config.yaml
hidden_size: 192
num_attention_heads: 12
norm_place: "peri"
extras: ["capped logits"]
init_std_down: 0.00547
weight_decay: 0.0
final_lr_fraction: 0.0
Each number is 500 + 40 x the weight over its row's rms, rounded and kept within 0 to 999. Layers, rows and columns count from 0. Numbers have three digits each. The size before them is the row's rms in percent of the matrix's.

# o: layer 2 attention output (transposed), 384x192, rms 0.162, rows 10-31,42-63,73-95, columns 0-95
# v: layer 2 attention value, 128x192, rms 0.171, rows 10-31, columns 0-95
# q: layer 2 attention query, 384x192, rms 0.153, rows 96-108,128-139,160-171, columns 0-95
# k: layer 2 attention key, 128x192, rms 0.144, rows 32-43, columns 0-95
o73 140:545444493525469540457511444433498489496594584477536473414596425466494472447537510494541510483544483518451462501473560544422468528420503425536455487442457506543475544435522439487471549472571497523480510465535480542415519530542554564513476459479570562401449461484498490451485518582530515524
v10 128:487417520462495531594462465501496471533510460443502532415499494498496543504422478556459522591486513553501455454473494410528532483519470531452550538545503471527506504563545570527463447415443523528454537524467484465459490505449446551518457424534428562477468513594530404514509510497447512472
o10 086:477528570498446447433467525491475555444457467557557485472508511508535499494545480556502542489457458455470567461468554509521491564513588436538471424588530552440434512487489448435532482491469526517493480486475494474431430472517478455492473414464452493511523460458485516459417467493514464505
o42 085:500535479490481511477528548511487500495495457446548536545521497461489586363575522549504546430542496479605529596504460487529519510490512556487546474455480480469558464451483488519506506527499473542524517481519470514513475553454513544491498567448517504453538529454531494562474473532572510497
o74 138:511473498568449494458573530495403467476556543481490466551524552523517450534515488523511408468466506555504446499499526515528500452478446447505474530504506513479458593520539535440475429504528473439465465489520533498598528523496444522476487556464464504519416426495455472496558498508559529497
v11 125:490512470549522460489498467473484462520493409479569441514413501608453522487432527510589536508500501509486581467509473446471494475525503450571538545510483507537448550549543496457560480489539497539438559497509507509503475518444567407523528482465539480520506490541476545489498520576572485554
o11 095:534507516493499528524522502486556497478503484474471575514520461423465408509481477458461471525495498495437459525505421511512521504513486505440504494469620486436522540485483516521496501521479475451527420461482531493464512579451516494432515551554482551522562506493513469462513439505449472464
o43 090:532480545501498529515549584534447485557465443517543589482492486523529516568624518483503463526432479538508448392521577485427561535440457450509432489537479537550506443483550457508425501460479516479523548478550524510447467469521482472480525463502545494500483506424479532544472457522514551543
o75 139:425507522471535457481443518496443546483472558495472494431567434554538487488429565491506454561519507497508527508533502520568475509445561548514542511547493519486542519543471422502504545486439549558436533537414461409529488493498411537563474567478483412508455532545489495512517545427516547469
v12 129:557474490509500514490579454536463590469483604543501496472478424482465475466484476463513492502473507401522482480510449525430534476507476545476475440626475464550545547545555457522509580489482559499444468423532502550533511456447486503515521471518471548484410546511511496510487505474437555499
o12 092:349518486506562537544473492459514497498437481471533502515483547545532480494493556522452490496528514470502518495503472485555406450431542467437396505576492495514549537480490505468498464484419476533532423462466496526454412451545475463565527451471458510505470519475552474537443487506467490478
o44 093:579508548482526467486457444450508546466525463555503482494506542505462530545481540486484584501557585575520531438482518467509564510567500502486571542476524439479453460497502516507468488514529565466473513549515539454501555487539574527475483512457582480501547481541543402480450587532489538475
o76 142:491485493442425574524536510538460459504502459481490460506516498468496454469501374561522479462531483574491506539510565519498513520502459538575549461441540530509455469476490500505498488538504472442502508523456545433474493473484545468442476496537479493497557488502442585504524414540440508525
v13 122:460548452556522381467487512443467550519523525447529519516534486566557401494546511480515515436564526453465538467488524540451500528500579501453528569520511514475483512495460517429495533560477497434461534518538496577475502500512528569458465442531487523574535503518452478497516502553527516469
o13 096:498535561458482560496531493508528454501498491541534506522494586506479559485496453535434444494499469543483532439476369436611552475507428472532532494436510493472462545506506497518457506522453581568534466489503508563521408489430509437500638508443479489495528483497400475507535459484449522485
o45 084:462498528510526537510468515478541560551487529466521517512500551515606490533514492522465491402477509569469489561458489561500467521490580505398491511565577464484466545517531516444465504470553505470519540476507468503500524504528514544487482479523478517448533595468522494569517502515443518482
o77 130:474529516562426495413479560497426493456544471533511485491443499477472555540424519503509529594475452438460540517544566493418509458501517467549500496487423523553521489501490428556562484495440516458434491445490461481533469508499505520488509464447473411476546456462530470457478542515456496572
v14 122:541513510563485497548539543498520437480490469541458558527522507566460504516494505445473478472531518449519576444490484558421450496531469520548534499599550519509509511485422485484475449586476491565530451514504555558466504545519436456516500530542416545511417444488484487541501384482530536489
o14 083:501505495455472589499501507524548501496519517495532520445515500508533514475537444468452555542414544520422472506535524478475525499518490515457582535419400419532483474487505499520526526530548523425538509541515452510499542421514494454569469487438474527471518501453463489572493522488501479523
o46 097:490506488471476502519528485448474468435601517484432489569523533524587569467479528649517504522515459482571491517382486492514433497506565517472522517549502565459505458530481475479569499477543502535512541478472454461497481512480549531434459478489456549461504490462500513460511529485459506431
o78 135:528493577490541548531496462502493502472490558475525497438467426529485543442520502514475395537518474525424470466529494457451511563469488488468453429461491460497501551482586563507450496524488420443430503477440568486509441519497453497457511526504518470545506505558485506455550578525470544508
v15 121:534484452475526516494464450471532462562502492454490499533534582468500555450518432605478475500492528572466561508500464457491462500486467583552504495539574466488441485473503494519513472392463479458554471529514519531513509484595467558501534521525452532532537484466495531462480526602539515514
o15 102:463563459474479563522536503476537476500538527475475501469481454480461498531520580435479435521561476545473470545476474472517490474555553518545450492487490508407487499491538514447483484442558562493431497505517433490549494512444495547528503479525429471493518542485484484453511503513453482544
o47 083:533416560458441522532470529476422457451510528509493456526478468488435458474474462555520432494459580495492537473589544529532528536486451488530506589483483550523570451506489457464547443484522573523485531577507507468496522506476492485551452533503481550438545516541533459516461479507483531536
o79 135:492517567538536510395521502507522542417468467536505513490460508577590518486522548494455454547522499537537551553462528552513540473475512423458464486454450410536462479525536519545530511557469413471545448557461530470479493468557502456456494440552530495517455507526442459469476488432555494442
v16 120:543495537470514464511496575577534475455506458542439498496530454523533491470487495502548434573498434511528556462487555565498442546445534469477414495562537508531476503481500439497490545534447499581426539554515522452514617556402549554463512502513527520517481545486454525479517477448477544532
o16 090:503492447576471519539456467558484516476475493529513534477504517527491477523516576470481499472533566511457471426512493449496476549479440470502482417541565445476568415442536475534512493463514501488577552452435434474458474554472534494561517470555516538480578476438480483422462546482517493561
o48 088:487512562469543498428583525467500520580525548471561512500493504489552484500477541446485497466508498471452447546541471521538475468489443540542461538482496533583478521477538535471502476543563537471428504490549449555546522443506532490562504536506476447527508577449533547504457489586496376408
o80 137:531459471496504449552452465510519453483581538498568549495433528523481513455557498501521531527487478487505449619495503464439481552571547563473516507497511515473597468520504481458485459519425451425583593537501474462516495461479436482467499462486549503457494421570515485509552512557518510477
v17 113:453530500566474464538537500513483495528446522488515423488556499506495592521544446594552556511570485450472440474505516509522551475484489504517472485534461519549537456467476420571504482496473481552490531522493500516508443482550590463473574496494478488481550566484515573585517447556560601594
o17 083:582507521433521470517474508516496500519555593454445523552493475432530500471510500413501443541526507507477425490558557484476533534494517456472487497459525547525546531490497457499454462513531454487503547483508473477514499541439485483530493477459564489515466531549546432523487500490544516451
o49 108:428487532462509438536585505453529549479543479480507509468447435583486470505494513503531603542521448521459527494539410457530545562482478469461503539439515492478419462499533469486473507454495447555463504502467530534460500507488507477571526559463467592533564511485552531531472517485482507471
o81 129:478488475563508502500520529474431444486447472509528460432497572451532516518484582489505442425483510424540569484508494499499508508463516583540541513488563524529427552528441505530495445545445465436468509435505447496477527456505500551518500467502465481478453435520463513429522483501470543525
v18 115:516546407517529515479544492485544485525458484560485456484584516537523475554515473453502499509391515503486492477547468456520432491499442477534525501574454494493500429530465495480524430499529455469443459485514512555578475515472483473442464447452418576562485490505476561593482601488525521514
o18 093:462503538542482485504430515502523504491594528516451564467483473569509436405447515481497543496527469431544485552477488527468541518536528480478459463434486500441482598494461509475518509501510447500526550508516512513496517508451531422505522420477482513461472535502505491435496476551476425505
o50 086:486584543504501483484508487526545502467533577504526472550546544460513527489564457527413428517565477502499487471546508552541457427477522470468516491563506445488580496539480490466478499519452498530462480493530436501442521483577484492510540547513534424503446516452432534497532495511526506470
o82 132:478451486490507512498538480495468466498448480472467512525500560470463512563462511515543528499458475536515512428435478407550473481531498604497473524487472449609450466498515471526464488462502477449478502526477544540428564508459487554497584486546475575430533434562514478524563480455500515588
v19 120:495470578484496506509465497462484511548525527539495578432476488536533487557486519449513510522526574452492448573500473471450437559512519509472520480474509443499516476532485584474446573513490524431492545526469497490524504511361510491421514514557523521483466425525495442465514520521599448469
o19 097:531513463543557483551562551482522426475470487490441534482474458469486533459470520415502454560522511541502411478465515518498479508498446524450508513434511434518475550443517460563518544469491554455489452537468387464492580506535500514567471481434501530520475533519502554504483476517404482499
o51 089:476570395455488547472467512479465542354482536502508489465551537431511464500527481474440483498467520501422481476503472497578518418508502468536520453475572538487497528451521497588499495471566536511458580558526467517558518571532477511488531527550569445469478435470491454434525541452470481483
o83 131:522553508517503478471486523499457470531579501523435494496452491514436525469457580569529537448545533430511524445503544526548529565476492439476467521472467511465487509540457479448501475468473370488490464403519643464487479502490483510426540602406537505474545503486512544545523566483539513560
v20 120:528559460464457510469609522439471507458493530526494531471463465478513529471489491446512542406485462514476535492519543518433523532546470533583471490501507509506544428542481544448520552455517458488519554574487526503543458510499487383514452558454502421489477514556423462537478445531434498534
o20 085:498503532508525470529484463501574510560525468513449583439533506472555590444553525556484464516487490481527508499507487480494495502426447481499555530438507490527640498423468547490511423550449488454464545477503492477470486521458495559501506474482564507488453429495555501470498485457534474554
o52 096:497526477502522542552467454597444506494495418522504508517507405514439482484450449497437526522448464398465448484542485547473532424434508500431491455498537503565486455481515483512504505531463527512512451496497492481513495501559492540460530566449572483416542564444499532452525457487526525510
o84 132:504460508475487495505552551490402505430531593514517427515437570612524548481522541468514499553485496473465502522490486481495412574470455509441496499541454518462451453484473512464506426489557546497491498574519527428470473502495528531487477446488510600503510451478555529548499490539430525497
v21 135:513524419507473500431465559481557465553469532518529520521508458456542512541435553491570465538554530498484467536556560541550491473521475514516496461531511489522547577532532530448518468493499421514488418467570515455416487443531498428531517507456479495458498515486464480459505573473561524541
o21 093:479430575511465526480505447557510495520491538445429485523486517486495492485461532474530546425485490455561522502530469470521416555537427469439481514436489449478514488529475544544472466492478433487532510521500553430499535565513468553478452515486481509562551508431563468530486514498493572573
o53 099:470525436516538465474480512520526511470555489498529521478527460488511386465493469486470544528459539510474475546418496442576522411459579557512476508510600459519468497528515525441553520520560444476521459503471445531430503483513500459509451478442519479475456516505530479498524469469546463417
o85 140:524477559532515489551519475558430486490532516454508461515524474443522442589515548496463508474544420502515519497446575564475521492527520510561477569452499535504459531522495517557521478448494604474525541590506461552528480500511552547501598517535484509508563508616474531482520488495525457470
v22 123:525478551505459447413486520500507508556525512373460450448502479479525521563594486488527528508530511465546531491509480478489457562527433456492495483448462588569476561535525525442477481494374495478533446508477462513532609482455481539553496524566580481511551538509528510417495574551503469468
o22 091:391521502479483440545478501488497477479495451496441489589500464524557443480523442521496463551482550500492509529550504445471549406538574563526474506524558467386530537481485502487527543515499499515490539479477518471548414542534500505505460478469534473549429494451501531550532499519520542493
o54 078:547499510502602583458492489581518506458486547494490509513569476535374493481477490502522566527559518512536472514424437457500468538501515464513505554495546508506517527554474517496466501510488482494492447475443550421526555513448493457495511430520568515486529543601500525465489572478528521517
o86 142:530490509466410451517553478466446456475529417528560539480514557488535503453550544522457516431537484414509511495429539547525426567505495547482490479512498460489531481477496473505466466412470500511447528451526443556468516476536478438469462533479421548462494477476489491458450519453539491506
v23 116:437489515468451519526449529478553492556470487492474539466500477490524477492462478460524534516516516396582474523526574426493505438443507479488512515465481506505582494484521485458521537481502490528477461503543487411438521539522469564504521542482412504565473511488411426453535505499466484497
o23 090:539525431499563575502558521495514489385482471561517523442531468516501463508608517529484464465510504592479481538521451506433521473523476532527490518433506506483442521479482523517507444546489545473452509471478488556479398521521492472559474496515520482514483507538484517527522452476492494503
o55 092:500506481487483475488482442498384509464522485438502501469607477419487486505473476573459440446539528487481480515494454479506569538547488465499635516504544492496473516544530493503447513430482478465529484559477552519541538483536541531492475528506453547467547552494482495527500517539407474492
o87 129:466490434537513439497506548542529533562502538540494469546525437509533441518574502453538560487470504469576545448548601528544530497502529543532422465518498509485513483427463478465528501489527507433521460516443516463538490451459435465499537467479537524469415502506495542463465496480582558428
v24 120:424518467517540488481501509545457451497476491528474579468520529451510554508523524566472556503523487480515520567426468432469569534557517485507492439489575476569494541516426541498553518438531484544471447451487473472419522497511490552513523583487434544525473477520494520555471468518513489501
o24 082:511519497525541473558454509494507488482519494439518502552472543460449543523442534526551536419482505609418515525511556479444429528473511563450526505486449575456522500444535430579538458480504551507527534539568461566563548464455484521500576482490529558505472457481456481487535503535466496511
o56 089:577384516538491523446524467457499477552529473461495511492517453550559479510509523490492487472543549453436545549561462459463516437466507526558465474499524485422538518459534475523515498505492428509442571565473478453481435484481559479449507563465433449544505478500536452500505482494539444510
o88 145:455553445453506545464541559483474542447516478485540461496459495533481452552461491432531473552537457451507480465530496533582482496464525544461538523513471503487434475585538492516488513468531505492517488451468583533505538477506526424448465495579555417479530508551479540425438568514511506462
v25 124:490521486555503501473450503528501496495532509574504455420512591472497409527561522490495453473543506577388448527472493460488539498474499515532505450517544586528397491514489497473469544550550423455512503505537504520498474480465495535501503479546538476527552561535521538521521475476522546492
o25 087:426543499536509534556532557508513547471514507510433458467477507523462499484503511564503490506629519467530500530525483537471486527497533548491503516530460522501506456545490485495460465492450462500429509425519471500529442556497507369487515549531495474490529398535515553478518502494498567553
o57 104:554477499528492432542482419497564471537507495481583509535477474529539474462514412374556524585408457553464495505463516479492479510501477532548436484509470503485481457483468540472521553498483564496499441473469523499477559486498477492528503466437478472485484464442451451490491489493526520440
o89 137:500469564539474560538496516525493553438471449486507497469536508495509551493411564524515544514486534397567526443544504483528507533450554517482519517493570539507530536467497510508512464563467448561561529511575496524472560503537452524543492477466562499455452511516497511427437533515468446555
v26 131:475554543527555482472535464465405492440547540461449544494508420527522505525524531517563491567516544460444462484508500476513471492506556490487478560468452559579498562533460538527549530511545494520537546532426541482563517474416485427491457469517501506526545569510522483532527555458484537522
o26 091:570519468500455517416476440475533552517427589522565470487514579490549493569518431488552481463532463488591451514485523490499581478589469485500562465477497500520440485514469465488454451566531503478529505518502469489546516457481498539481467519534490504512529465451495494448433518506523496547
o58 091:428534540555486472538513514485494530479527533448469479511512492463481552462470527427483479474556578525476535497496514482479524563538525541484505539547529526497491519508531501457539525468524526537498517508489462547499506534536500468515516485466460496451544484550458493514558462414488434352
o90 144:428515454489472541534508584489462426479545392536487417487502543483443485487458513561492523509491443514505483484481527549541406535448490474551533507511521440406529487470552403499500549478450529553440510441525501443456449434578497546559518532438515491562459494513540531533515492519456507524
v27 125:521526438469468500412472492494545556492491442478491497509514473475448519567449493471505542570449478474479483486514477479502530454548513482540512430512520468465465497447492490519517462529540580583499519541550496493456526469469502460460371432485490559500493540555535499543498479479506509553
o27 104:496500549509542511523523549424529485499474508447475539551476511505557538429460526450525528441538518455532480501468474481474521559487446438441503473478462496501616528478576539457502487469503459539520480476437512528467503513562496486512432531550531536510571496445506470496545627495519422530
o59 092:464495477502517489364460490515402528480552535500508504577452528440500472509585500485436493491443504521500528536502463532514476461584469562506504519470498497479505503514518466525491539559454547424458500442478478465493510496461469529409536559521505446532475474558427521574509553489574524471
o91 139:476525506514518490544608503526484461488457475481551439393454507421437510509498500464503461538519442542508457450460569526520539522475531502493469481472523517531470517484454575495534489512465497524529479497497429517558528480508505524553521553386501514547505441466470506429523469511451492484
v28 120:515531477494485527487487525537517506507491449566459467392473454498522533487496525477470617469402481568523485483539513393513487560499511449503540570457529520409502566481515513473525462568541467514517486531514463507474545487466560477497486571464535499541497491533528555514519469467464523487
o28 085:480449562497515447486569465448490462462496490411539542476459505473435515575503499491519425486464544483531463523529529563491476457509503512480451481594414476468455460458529534476468535478506480578477501526441552437487552489532458546407502446505479492407496474551486494483484544591529494483
o60 098:515525465537404514494511544561512527501489546471458521531539482465516493523556524495514547439580494445438553532487527483442538556520540539587534494476540497444502485573499527516520495515465507454537478540544528518460516509497491512508469478510492451522510533548474535516434517491442574556
o92 133:498483489433567469488490480508469487504546531531550450453484539510489478515392547473497568594502505467548477522518489474525532475543559506492446545516513523518462452474449466472509468471545547516429501478512508542524482478512550491555532500515487512505470553480470526482567451506507489505
v29 121:478526515505509524562442507435448466520544599528526463512505567555460513498486518484550474494528538455468463471550495481509516480615536523501444547434508404547481511523485507550488486516438496469555514439546459460472507491565439511539493517514494541459571477480465488451491486464528458578
o29 095:527477508566418472485543483521541527524410511522485508479563527492499544522523510438571511486507550482501501532497526503510471458477434454413545439518422497419552487480497563449469434456564523487502482550491520493470452476456526485446462450403480479493532446521524434462561504528465563513
o61 104:437436517495544465530574562574538441491521419469533441539492573491486511468529476505386466496500518500471482465497470378521473532481511539517487541529567461540482509452570495569472493567433506508487545481462509516548530523555506466535491567526518463546520496543479565526516496517489438503
o93 128:473493536486474506474495530513507511506511445519500492430489451518475504464536506563491481429526463488555506469537529517434476457502531487541527424550519594485510502533527523462495550487559492550447421472528524555455506567521428479505475496475480529518574517486526419530412535505515435428
v30 130:435459475559503517553479519530513490457410514460492499484477527452516502489473410446533468504471444511425562514573525485498495464442434472500516482468488547444517572568461458493484532473433520502514459505543588524513429524443531496556533505491509508544541527549492553544495521535568515527
o30 090:529515463508519520537418462502489485471474496464480578443473523554564427506485489530510498458522511545546482561488510544475554417538511492472557472422519581520577458494486506430489510527562575505524448436541450449513505452445465541504521470536481464429501510489475530483579465527441475492
o62 094:504528542530506511487528512493524517488548476611522464551480497494429502470516454565518431486490485465532566570475437455574502485506522551542481491499542564501510546588530485530533463489512436496495518538584554521509486535520463444534489568567560527450539539493517523516500544516542476527
o94 140:560450494442593548562467479482506505551446483516492523553519426453503543488484512451450493508472478504507497423455515515531476498487455483511491529476556460512498454455485413527455497514504464539538552536469507525553536458485512548494517446460483484561446557539496464469452514508433483566
v31 113:458625490445511505527509565501494452559536559522505441489418437560501573548468451532483523474519536481486492482522433507491513478533487539489473541457490452477494488506506526512451565549484440576446468520505448507440474461486504498551435550495489540481571497453430532541496464478508555431
o31 094:449568482500486502481471439494445468568538473499480539488499387407581448384498486491541473541443434535527485531512483485545539417476445552466515468464510471498526565474518503524506485532470501494559509421513492483553571533531486530485510443459542546451459482587506542483451525515546462526
o63 093:504384571494483524419460601544510547471426544493449516543420542506519503496517517564434565518550451474494411517475559519445512541520565456499506508566500411497512506501429535428482504514538470421497475510560442477434510493477504480508505507537466490511505522426569529572491475539558539459
o95 129:508579483516501453552467459579486508459495487508606412463515522534528580514500491453517454476521487460451521493552513587545440514532533411523468444486510551514506435449496485494470507541557506537484478498479561522508444535510530480520543507608477472558517501484467479495542489501504477455
q96 101:544520490482533455466475419472585466507498452523408473486516467477449515535447524486517474562518485507433491566463588499531561449462522440457492486510518466571424537504563473562581508473523426508417558559525416485540466533431530496496497509445458467453438520513506480512458553544505436476
q128 091:524489576501520582485488593549469497512489471540487528576481459538593486502417478467541515429442548518503461540534485517540491470453514497603578491501520514398460592530456509478581529469546449447487403506557420443480495464462482502439455517527503494483554493522476568476463424486423496465
q160 103:537538544560512499448520486496558481553547526514486531553459569538549485485488543556563540501553537495522495469534474548450523515580502532414453444490520511471567524496447540499476507528495463485496456437537557506470591513488502503502491498481511582433530487454507563487507461567489446562
k32 092:445450462499459494589476524475478533505505489454575484535540476462484572490503531467447534520466485557543456547483510578521480483441496540589478504524502463452574494513499459411450531542493561517512457506487396511475491515478460587513590533496500495615564456514456517503585439444479578485
q97 095:520388521467463563519511532535474510563476534417458536528453508450529446501503588525522468525489455514558484486472521550527486498478457502526537584440477479460467539513445595450532545529568492521512558487526547492562566520597497467458560516517543528535497480485505531516534394500521467476
q129 082:459526553475473495557492502543508485586527496494541490495535509517479478482532449502570521472473554376484535458561505512504436494499465518505500430438450530483467470526509485553514470547443477520526507421512497480494507481559493469551495497474513491492500493472526513463455508406468435433
q161 097:503452455466493510488505519555506479572499498494541501491566495520448470517484483412551534416494496509552526495570500511547405459479499486486402469357516569506471448510500417452503446536548522384493557510435471554474468489478549490525476514505500555507449458497518489489478506450476473466
k33 092:506501526561523558516466521462557577398596481486467480519532396500506525509431472554469478440511527495504453526438493501445547541441543546519495543476530496520427585478477515562588531509563536501492470468508415465520415497470492562591454447477470515558482501451579467559529556451489570469
q98 096:486540471464466519451494476503560503550508516475528498544515470433478561538510538526467447550558501492506510488480452529494534503468464559504511505552494541492508520470458471492518516548503472505411489476534524440489521546469554471484521442502517506494547536442468513558422502569505459540
q130 091:543560472483456504506450546491543468437515551526504529502464470515508489453484511527538505427469531471449433572431573556525502473479509508503566465467526442448533454475443486559501481504419512538457510502526510467459512474504521498486493555536493477480510462493498566496492492473496392399
q162 099:529514484504499483514484501416508539526442535524574590493513465470525524490515521467412523513501506457534551499491504565500435405464524486392543451480522471517578495500471483548489427512562447470555500455530548443437434478514460515423504468533548554502531543441499469531532476542483446497
k34 090:490442500553491461456473586529523508451534482461519541518566449482444454428522540545501471474459508495496513545523513497455471503567528485507454490484533476509483562514496533526481492499480540541486504440529460449466565496524524500484554522501519448551484562439505458408554477449555476492
q99 108:456529481515467503550545471453545509446520526532500423494510548514560526438494469552462430532563508493391527559479546489535552472434426499529504475524498513534455585453454484581575502493503439541467553499516435516556478533546513466488435438492481529477532460464514616521545448419522446517
q131 094:502487538495451548541461534501573508463506472501468533591500492521526498428546465492526423445524506489501499484509543492536420435598459521538544447506508447432523452504479506464443528511408485540568430381510547547501486432520484501513453499568516473436513541512450461499411516513457487458
q163 105:467531522482500470461510448418516506602493567510489455472496476497427451469548525541515493550513521478487518426463479543510523475449510516547464559509562451493483436478566508483476536517518456475503542554565458534465513494507519483512501531467510425449503581428479464535473464463478433490
k35 108:505486523460502561510508526475497525519513575497443529519478372419471584564479523539491489515482541490519516539577551539535519500578563483478498536443533508556560538571483522490492479491488570438494444487484511494528606536539474488502492466477527527542517540478461537491447518415458502490
q100 099:515506471501466521559527498509469472501505473450493495613488514437531421519509483545479416426458476550533412487463506511431444529578467538484503503461468462527455505610516534496556529469451489463506542502456510491490558532551469515502526476506470551514552513460492558494497516489468484509
q132 095:465471533520555443467586513423469565483514514531591545469505498531498476527526501492468434513437487513448479488536463508509492547472503479462455504535525493504454458527501478540515413523532567485458562507498525508512560514481467545563532458577461454463426533519447506552603515507454527571
q164 101:436517474500487519483566564522521473442583405509490501462431472476527481485513469501567507503514534479421472508444491451575525479576566505515478498509484548483452456537544528484488487498478565461502513503531422491558509514528405501540541551516523490552418528476454543493449490576488484519
k36 091:518564528430532581477542461490476443495476475501493538480537500520528512529536528440457528557564436513467471526415502526523526499460376524530468493440444503463546531448500430470532514480484513578513486467529469551569504450467483515541537502473519505502475533497449460500507477530518586493
q101 111:523487557461537467602433535411523485508495498507479510493475463543496423534502535489533515492525468441512451415468489530593529456476504533497511526564497522489471529434498519457496472472598522543553473418480498533446507496535553476463576452492542524443548520533534483538563459519466447458
q133 088:467474472459475469539527575487498513565517480472496512499443493456569447489534524470546490555507536476499566578554509487381490460531501456477527537511493532485467496463534501547534471491469492428518519484521483469496485470610505440454469460500551502506532485519493503464593427454502480511
q165 116:476514549487390502471493373514419490506596460487475437526489546497519482491512538523442511496523537560520483499512531560525532505479537482499519451523519438490517459471468453471522541479464433533451514516505519494531478433530520512494436502489431581463536473532558484423472503551526526539
k37 114:471469501504480475501494496553494476460481492513489457553447484462485543544454412509574553517491473523531464538503447545451463526535511516510474589512436485552585448544547520590486491491520435426530498419491514551487516480486488511521455456500484406551512517536470455561491452475529445540
q102 095:470444549557499534480504531444548504541474516531552493463513521454508516497568491526443438515466506480547521526485501523537549466526558546472541509525398470508507588489490486601492454513481457614471523507538480487530536542467496519492465523533455424461493482501464494567496454457608540546
q134 096:522446487489480494547445479507551453513509481445561551536495510549510527365490437438483478432520564443465517538455533486473506464488539532453504489480467450527517468464449374469497469426478577569452480515559480521394452553499445494508497509509532507501515511475542416529518544522492494464
q166 106:499572435461483487458443482451465494546539557520540528547482536432469489467490494476448485531493439474542518548526465465562444511450579508474469506523558428491528521538471537525553478487481433462490482476543480530464495598510522426435433428477516542454461517558522526552563536459505492500
k38 096:556489434503476587511469511540475430524456476524578539481438540516465500517415455540483481542519447478431500509530499451583545437494528430478498512466459416542563453503441431507484478488541507461489569518494549470504544510585552460506524506450566515536530501484502518474514513486423488439
q103 096:472514490525550474589498443547463509418504478522420470421517451515453525485491529466479498472473464557520516537631532442467427497481477465591526510501520485494556447511554521431457569512513502483559408539468455469511559484534419510535525510522521523461527494553479460463566507483517541554
q135 090:514444548507546544515520472529496572536500541476481528515600527526448498530446514556470536476459492465520498448470503429433571521501533486485448486505543503547494492459470472502498426540554539479497543490536516472538466552496499485404527479588548506472491522453497527520510579546476593497
q167 100:507508481508472451448456568461485511442475526483441538526524505505470436533496491507526504532504427528565432464500500509492505531567464533568459507459461566507446461519570521480473474498545536512519485577575462495515522527478497534584469580487458453497443474500477528479519522466479549509
k39 102:512472461494410552526481495480453527487427589446398498484549498436537536579548571554383516445546572529489492429506538506447487481558504554505525536547518412435543420543527529487515496502577520488478508511526495510595457507495536513454499509489545483549525507497503484519490472489474461497
q104 107:498474490441528482517551526510532458538505513474475486363495515471489466508489580478407496515464510466530529453527505490454520512428527511505459482580510482455441467443527493536467545531474483554485488431475474457555494471478506437466483535433450511495412525553507458518436520490548515521
q136 101:536507489503480541490490503492541544452489505460492458468528486546540568483566491480515518490502508485458527502449554526491474506455478498459458483426563512449534452527498412480554415549490459529561463440436538470552514411534483526495462546465571537513523477489524496507478544494432427536
q168 101:569533521518481486481492455482450538537545535547585477526458477447594571477494536491555444571512523557498493448524437452491554499453545540454446497513528530510491469431427452534461445468491527529452490484493488472440521492479575445468376424397498525544554522451511512494539464462480506526
k40 105:521519497499470462555508432478442497508457449502531521498554508464501492515582550470483475496557535482519495378476496557423435532577475528463552450512433430467509449486534488462479514539455447484421551493542537559594511535473519505472506549504533498499497478563485521519495428579540508534
q105 095:504437482472503502477468501518524520436489517510502490481528514498508557514503503484503504498513456440516377474440461534439525500443483513429540521559483504556506451469433526472437497585454504520513468454481446533497439494438510502565532417476469553462553442524420530486505490524513574457
q137 096:527573526542422529485546486519515470482490505461489554477462499515512464464448470459489478509516395525566571575488564509596497525521519573503423523519462468486564470480508475510478509509442453487480473496488510517491568564452515458493536507547510496498467425426521501530505501552457489530
q169 112:407437498462532457559464500464478500560522486532463509506493522498532567453453503518540491481574527432465500512485512560550562487506466548475569555507470452494506501446570517463540500499497544592471439491483613488482572463555478525438519494426580507504540479533548480464552512504545534451
k41 107:465443525537525490502457470494494471453511553435598543516516545473440534515460533475508487496453471514518522475525528586496442475518432403486529541444469458476555586470533464524482463532472489529537478423431531425496487565498435454488540427454508544515514455523546506532455515521440502412
q106 093:466549471450502435489447463454536509548493545421456561505477462516535501488503458535618442533509504545475483477454524520526541505493580556504478540504392430498442507556547416451484464524510502507457464482481463488486424532486516483511476410410501500535515505485462595465478442469477495487
q138 106:463447531639495510496476513529461463444436457526510494548523549506458539548468544548466482508484513472528533482494598506577413466544501518509470573488554477595464525521531561575542545486523494547528495453530457470528518483502501474561508549530577568564484524509503524543462464468508518467
q170 096:448465479563479429540464528564515468496502503524473495501517533513497489502505489515436480493515521510500517511454544502532503502508514530423573434559487496446512552486468405516572529541499504436523558588539465581501535509505453478528577533443519465475471530454526588498465522499467563449
k42 098:511499482538408520496545493471459497530532423538476480526476559471487467511561557595486441426408472541487423540396559506512548458460493515569474487412494452472500539523513495589520515548485588561486502473538463528529460456535536508494513421446507499486520463514456466470476495462485529486
q107 097:560472523537446506477516567442439476562538535458570537438455483469496423494466465479496576529377579448454457553530499509560463484446479462500490516474512534454460463559482557552482490456493478513486542545530530449526482570467485550504510491524503505588441550430485483519540512447471544529
q139 106:495502450562515496453507542589526477496467498619492477463573574489479505496417480488431440508487459476449476468509469475532471495488527464493483494542547492489464512589549534422467538452490513463541432553543483487537492531464498579523475420509573519408451475555480461546475445521497500552
q171 105:500471486474531444474569481525445584453553451450499457423533570507439513493419459510510506507484461453544530444455477555493510503546506549515424563447518496472488511515510473461434424476479551524543492496493524513516575509499520458427512519556468489518597505551463521574536494521449490475
k43 112:504500490433471508607558469479570499512459554510468514489509549475525505532528502489538431451477483510518480532537482423540449487498484529431549423531503478524513433505458511509519472472549473532441460519526553542474458492491519506481495500456439518441514511545480511401552442505446485538
q108 101:455544521516553536514478491482505455494513515523431494523529461441487460522481565536498483544549491474494475433360519562412437509509501457541485441511450460443530538423514571557487401443573421508474424487523442478533546551497512491482512502528535444561473440520475550506477563514491479540